From a checkpoint of a small transformer trained on Wikipedia.
Size: 11 layers, width 320, 10 heads of 32, MLP 832 SwiGLU, vocabulary 2048, 14.6M parameters.
Architecture: rotary positions, untied embeddings.
Training: a variant of SOAP for these matrices, 692M tokens.
Each number is 500 + 50 x the weight over its row's rms, rounded and kept within 0 to 999. Layers, rows and columns count from 0. Numbers have three digits each. The size before them is the row's rms in percent of the matrix's.

# layer 4 MLP gate, 832x320, rms 0.183, rows 521-712, columns 0-31
090:358444416471416281510561552462509505566473490499531487485508587552584505497479536498519461487460
101:481572543558527489484468423514548505493476564482507502426471413521494518415498577460556523499552
096:535595527557528536460495572453439583575465478518545477595541470447577478572583479563528483464457
101:596525538418444520492511566495532536605487500553549478472494488552545550589521509411408441492509
104:361530503404541609460518473532446556507483543561431552460560513516545492504448523510469434467472
091:487468555493460453540529486491484505486503459498378559398586524462491483479457474520548491552562
112:529518511502493517518470396423504492507522546441432543436464489429575585548485472485369417578464
096:541430405419545576526486532542456492550475460521449495478525521523601472508484496471439579350462
114:440582484460502588527460452487478455515394477558487507469483508562593424514434444527518393403516
103:505528417553485591503491570536401535496559474539501542548538525491547543570599505456461417570501
099:504481450486408486454478466469464553476555486510482636490475522472498500527502521559533520542487
106:438595462544529493506422530417456454453515462538545531440377582555480463549486513501513483575427
098:464496569462470462412498429528471436514468547502627516409482516476559429522482455531498584445505
098:466467516538502589526413558468448499434443524490615482543525488456450636520471550541524607476486
094:465458587516478531592533514466405584441544427499502505498467556459558620492457422444512462499512
096:454558566477527376482461534413449529565579570524489553458455476518606495418568443532453502518474
102:584529560441506515458517531491536532569496499559572561565548452421543389558515506452446517466415
104:569496521495557379508573514543513512500506494445545527547503509426477557504519536377493522530601
108:486484522509510423525475512489424510463490468490485433519503515506533458472479511531447438511479
098:478489421554483590584470512486457452504521571502535452553494423505532457534495579493497475524478
100:567453522501442407441549540465409565531523554450437415461475517499501489483525421421448445482454
096:485494506534545632534531437498490485513433470518467450458548481467386476516490455494576435432537
102:505536561476512509477569468475522410423476471543569448503487535422484549563610450512606499519525
095:538494488454450553547536486417485540408577632526506422502497582467416560511519546426488577448513
104:379463513547492551547507551549533522496459461513510575541546490527542510566500384393454415477490
097:508529517492492444507548617501605506538511523584480452527510503458526466548551446490497430497546
089:569539447527544414621514548410466509530477506539458425437516580492455530448516457533477516492408
095:558450600520535567429515437475440512454601467605507482524466539488508430550528507574552470505516
100:526465414537480577527582570476551484612521509580510556547524444522602429396459582465600530528442
095:505532504483498522400454551430500376455560552500490485487407530494501503568519490509517495472532
098:492550374476589558522516545488557456514468565563557474475510563503485449507474525448429458529486
097:467461529562587526489551538405440580547548516486495489488501490509470451431559471481484477510529
097:505589508503520442537463511550503568464455524467532486548521526548462558494512511458473559520512
101:547438531518467527542502453533465452499527456518521436483509534470583559577478395385471534500467
099:499400407601526531498509537538486510544548482579597508479587495430435502558499494377490546471465
108:644437521420569508504513525622498494536559567549491432390551568416475497487384574502459512498532
092:492618518464529424451501451529522478506549443523570420509514480476496470552491470380420551476470
101:422598449588407534469527625510538518463576510568442543476410450600460507556513442481488445459506
094:521502522517492409521523578454506468517444495465529453502438517559464458501598545469432488545509
094:459354501530460429505584526460511440540408504515525497521436488615509464500486526588564486480521
100:564520493548502665489496502463460523572519471523539472539489495499488547479633458526474519507489
096:502414476467495513423485598398513441585528412568528508422473433476611492473580598638612577506500
112:472473446509549481496473516458476414512501606524451534518522508464529498567541578475509426499543
104:524445439584481551477467519532442486516518439515468438490550381492557445518456476495506466393506
093:547414520423526568474518480551473429498446456539515584393639552491481498402552514461517517464483
105:510531494496544509532500574522409541435489469539459539480479544529542541495435470456457445497444
102:531527509442509454547587516551360512500443435511462507479443531517503481486487602491439513410501
094:510501487477423505536409519500514640540553420477551508462543515525483460522435422645530516437515
101:463466541508546492499522510544458433590454530455392558495496487550553545494465470478496583374508
094:460523466502514484467515538514468497534502509558457478484506544561498488524472508472460459527485
108:501476518535542516448509491503438419542400523408531472478581531546549512588482519538522531545486
098:489588497449579531541493435521474493594427528555478560405496528502438503466479543613557546587521
102:421584495430462430356485416529426622519433403463499500350591494493494490512548472499501467458411
094:470536529477434563455528583524572485593472494432472518543500517420569471498455567573456533426485
097:542558516503529510458500594475490456502465521583504550492464521417523540526496458508435543500458
091:554534434489476503469429384397554478517471435455470427504489537554503490444479509521513518431507
105:540527528497478496536497456503441622536519546544459441425476502486510591483496517528513523442480
097:527518493446513586498471489505569556535477455476441494496539609500540551521524446500458549496550
098:549468527503479547503505488550424512493454549448481448528457473496467417542490449476464424628539
100:507417492451520558546527573463444474492599508518593462521536514507584559516445480396576427593532
110:498574565500475532468522561526365476503554595474544468456494405543555558505508557464548527558558
100:532493532534679524535400465563548480501444490446495531481487427486499442458463411454559481575543
093:449589556531459564443524448564408504485482424523473467452487437500454582561508459481465596429498
101:497397522501515443565453431454524535464450650505492526466474496558491586534469411474575423522425
098:481457582507525374522561550479444576493509447570415481595574503522445432499502512573526466510503
097:520581492401632436451518524508608420551563502515445422547457465432523516581506445505506507500485
103:487490529473478501509521489461525474572572590446539552506571479538497554457527416458438498524470
103:538555528510523479505481524449483543451522391626487484559482429448451523631537527504489525537431
104:519555502485550543412498427440491474533493528508567534540471471478476504502523506501504553477397
098:541555548439469522581471503547507527495517509548596574460479476472505514480355423439460489550499
091:509556526525483505479536488553475572448477618509542497478526536480490459541505472570445615525482
101:470590465521437499516516546560600486504495592552526595472469509417555511567450491435474532553449
106:400536498418480551530489460505533459473460566532519478476550633513500548524493559522448543506497
099:527535468488474495568467539600505557553612533563506437491540526542566514538585497539546383486523
099:477576527531561460521488477541600433558500514498495532422542511532473491528497478511534445492545
098:498525464388509497485470604572543486461515456511422491559541489403452415524413518389480508435490
102:422500413470465428567506394448540468528449441558564453523562481467575476491478517559498471566496
103:543468505470538481548482457461524505536508446494549489520491557450502409482517433503506542507499
104:484486543495534471518571513473475506516560522481542533437468475410446411493549533415433485493540
105:450406479526557512434600458526446485556512579481518405486513449460542479481549419462517553497408
099:460489534545490514526523514437499472544437524590535532501420463497500504514457464417552535453538
103:395610597476594484450461454437480590491464548551586473526484486480398451553523545541540535448519
098:436499545607505502532516501488536562531449504513446530387428534430460474481475486584607525604551
094:527532457427439382524463466429478513507573520522488525400430450487537582509488565465574425521478
100:522536557495508456492546546508367608478494498470538532480532452495499490472493516517544427464481
097:544541558529476598335576532494567466500545477558579470531467536453483504607482584575478474464573
103:494515439529485467427528455521487496575358470558515470487417442519586491458472406494514509417434
100:477554499526552516448548514428456426402495494439554504423487549515526446500505483505505419615513
097:336555499543518460401489519518566470569565514547486460451432428459493473530561500412444555539531
103:431497517436590486412524509467520499513587553510515516520453493485431453542436625481566510562490
095:527567445490572491602461490508487438470408505576436429578547494522567482489525476462503528522469
092:472518510433532500483480459595556613506545558478551593455526524463500526454520466515453537465540
093:478582482490414508579583522503562522469492491517500561497556454476423448534411568536514529521474
101:517539547665448490448509536561496564461575549542433451483543570406454513526448439564501385554500
096:578544458496500534533539408559431536538526461459519480435460520486600421558521513499510469478469
089:559468495604518476581485527590505463454539506487493450575583499536514450457481472438440516572559
101:497460454468503476513477499527587520517512466476539447505544469472449447469481441406497441544465
103:542532530466545434533521455574512476453538535477592621465490507571517466536535477526465494432508
092:466449445566573511570439546525475470513566446595532561442512569457547405512567380529439450457521
106:509452565557603480475568487502430401498468591570496531461478505436499555521506506543447462472435
100:507553416565545550386505508460551541410469591575410506503497544497540495429514603491549424478562
098:430451449438508539545458552448458543469456524532545577528532493507595512548442467480491495451456
093:533441525499490456467503403500481660490521517479521508468523447554537415483553535519441550554333
094:465479450512529491518501498529484568473556456547503440484533500523525393524560405423445478497436
098:460513505537552451500541550476446554457501470513534534469523341474489413460496546570538467446567
100:505580516523470544501513565424452473562568513466516460605527497500613460486493446497451551484470
101:494456485470593481448537561448515530466423500471506475504465515494481509578511507506449504510471
087:486537547531505519563451471525517545517509444529491498491570450539456426489453540576569537529504
100:481505491488559449488532546556478546532511491568539523486443460465498531507408475517604551479488
104:516509447390523536448451432407524489545575531584551539460500510483490509561506454542478529508489
099:577512480479454580428457552515536530458390573555553617500540481525433518551517529497518513495441
100:479449407539515499440453481471450500457469442464460522600437563484546579504625521435500497597453
100:487509527476543463592451533525595430527493570458394479555592571502460484523473529553531586504447
089:410470407428478492570506442546489569447520565483496476536496432432579492461466580472522448466553
090:544529464431508477436478559554563569504474488538532547497430421500558515403518457569399512531493
101:599501478469497429530542459511466508594437498581612537502574461505463504572545480518501522497556
094:513519497413408502423590427462506501488527518542489454500561412453506465461426557547526470483571
103:500481408499532501462499634372454413546597598506586502550369492510472547529567476526454504495497
098:548495537491492510527440521419488453534555459436524471515501517453460484557549526523494523566487
097:465527481502485505529497502472363575544521499508462547450498470496637460417513565481465585521471
104:539498440478574499537416471494494544548492480454522507496510550510488512372458574472501522485513
090:551525445432540448497515527526486518457525537498477525515465510462468558541433510504449473492547
087:507501486517439572515546479536474453540540482579437457523509604470442535587488521541447489451455
102:477520544544468499475556462505549512556550494440536506493530373508453498629382506526479441475392
089:478476556470517491534388571490436518539512497552541531564601539442480570543459466486588591564558
098:435593453496525535453520505424535442484511452557603508458414481515604481521481481422436491486402
092:437464493457523491489513432489548571421450513463556530507539399435555575483447499394547404388561
106:507521497431514522530415474492531501514491458516534446461475413435474590517532516490456537490488
102:517526444513488472504404522576525408527534396459576413524552475443530500435447432444536468514498
095:503668483522462535507455542439453394427465461534525499426532344512454474500446543536517510569448
094:448554505480503566531499541499433501537507436354553480567461489533519541571515412457520530496461
095:480454449484553457545547544531413573526551554537577429503506514539505468494402447490554479518506
099:581586486468527577499573559486441487467515533576521391496494518460501506455515500523375504407524
098:461572474515521492533559561491568510522554528449426566401472439542512521509443502467565499517514
095:543489465487456481523453427450536566549528497565426507575509443406525525521440499443450587501513
095:469542493616478470473544527484410566435557505571363515450506539451520404536591566495465506485520
104:432578508476534502497522445514478487504595473515518421531485517605569510513480580543441535525376
109:587481546451536452434483512460503465465456529473521584647464487455522439505478484572521369461518
097:444588526464534552443621420522553393508505539562498438570498450525523497453512505519495473438514
096:541451510516513495485579494432533524507543553524485449485503449432484500481522483432585538561500
090:588479440592511503543468462495527553538551531472578542421473466491469478465439464507500618546586
095:479600545567475493507526555437562473484471493574447544514407502500530546535549516488556530479429
096:521612418460542411561473467492516493445465508483542547477529550537536551599488499463518508530452
107:483519496499510513518506570541513451459541559490397505532384445460443492530389382529502531520481
098:570505434453529521466501561541553464474522526618436556563580441562509573505581458436522480587466
091:461442555510518518483541536441552583502573508396596595583470577563530563544494530435395511523606
098:414495551473571478496568498529512468405461550554588426501453517523473488557499488588506467491489
098:564460467565525566435475448394437531532533561500507479518546517538564432543502476457511423526484
100:396474455544438472498546528425541588419485545528591473454436480437568532507448492445451519534476
110:489483540559492401421502469494468535514516526475551484506486509481518451561404516550468539470543
100:533414541447548427424508517574461488517508556408532510486493435486592478608516409528499446490543
103:582522544479576430512585461444506427496395439462466401517455472459474525619417436451543540518461
094:522568529406440486598523524516454495489497490565486563507489523539460495471459534517506431575456
102:500483552539515454519554454463354471466525470469507502606553493395517537482483524516524488453511
101:512540399518579498485536577459509458495540516502573497503532423497509490525511389462484469577500
120:512546505455484462429454495495565546494513419555495324611517492455478630459419488563549408551466
096:463477482467525479504568516483578455505511514462592497521495467425447419530523455449504451449519
104:525491496525460513510477539542517588540539473461611506464381509480585476612525498473531490598521
093:496554420460585476431472498515482453439484499502586517529505513418614487446585456441382554484528
092:510500438504565484494478492428558458525511545459527488500485547499477464507483460464560502506439
097:598498476522443517475389551528528503520521510413494522492567419499440386519486512623555547483484
105:507596448448480568539458430545449497472573497450575508531473499469481519480595515492494534353440
101:404467450526543483514500438488488439425519574501556550488463552473524561461493382479534508561527
102:447532574535507541502481494500541550584526528525494551497489409517604481465508553577450432542492
099:439443556416507445489516522513468509440493555551449514492467512458467498589446549413618397413448
095:468479525447438592514505432480482490425499495523534518497498530547520415528401518477557509615410
098:510472442580487527479564493530434467539509495467553431524508547473477569578521627575498527491509
107:450549514487500535408506565484511536415550496516576529504521525503395606497450541456568556593493
111:383484444557459500476510443547567487483448526475520561421489565581515575501516380451511524572540
105:446437514468530484515538452410546472434451519497619431538441502438434512539443483509428483463413
099:467530553525388470553523530520476528458567510447520477445348450509491536434465452450480570469469
100:445535337531482524493600447465484508448548499580546479571487485441488417507494477488551480474530
105:502578515489603500436440461535537572471565482533547520553525588509527548532484541346524508624468
093:464570518459512668506506542509530433528517599571530527503507520483505495480456492564469515527444
096:438488437450452459516445521463457504437434522510583480546550513519594482475585523390601508563516
090:516510536476511545496389437475552521547562445498509567521511496484460478590454476541516521542510
102:478518452498499556532490520415495602469404437486395499508448556392490455561542482410436494575552
091:430445405522485454499462473558511461488510495474478493516543489472501455576576480474433528475544
097:582525514441498459409551491378507495541573499430435478494512470484500485569470387507479507533435
100:533542532558486488486444541495471515533514461521494457430443461398486526572553491549572477530530
157:479473541629476452505497484471533505537563463555441490469485481520497486435574498514416542442446
102:469505480543530510576496494401378543448434457485500444537456528484474536460490493544458529498522
098:584563527388440477391545525440482467508525527497541537430509526468495459522546511483500540514543
098:575521549488624553448530479605468483488458451480460515515487577430481518487488518519450400604447
095:551490567455513444499519535512501440448397532461485456469478545466559568592528522480499491525486
106:509549477411494527540507518541469512427495452569585543602470454461424570541542580426526489617507
095:512475471444516538619484336481556556513440523498538504483475384471464465575524552472443431506442
098:512460532482472553504457571453509565461512441496522490565548464489547530629459482545551540561465
106:490449523544550462403438520586464531475479478493615520562454493458457493422525486474467462494492
109:467570499414543525531529561466554385577510485578466470547461459503500482508562437528446513526504
101:441523514585531458441513569446408503464530540516553543500480450520498503547511468479463466572503
103:560497533529482477471537451479531458457583610437545480526515513519436522505507453507564598475474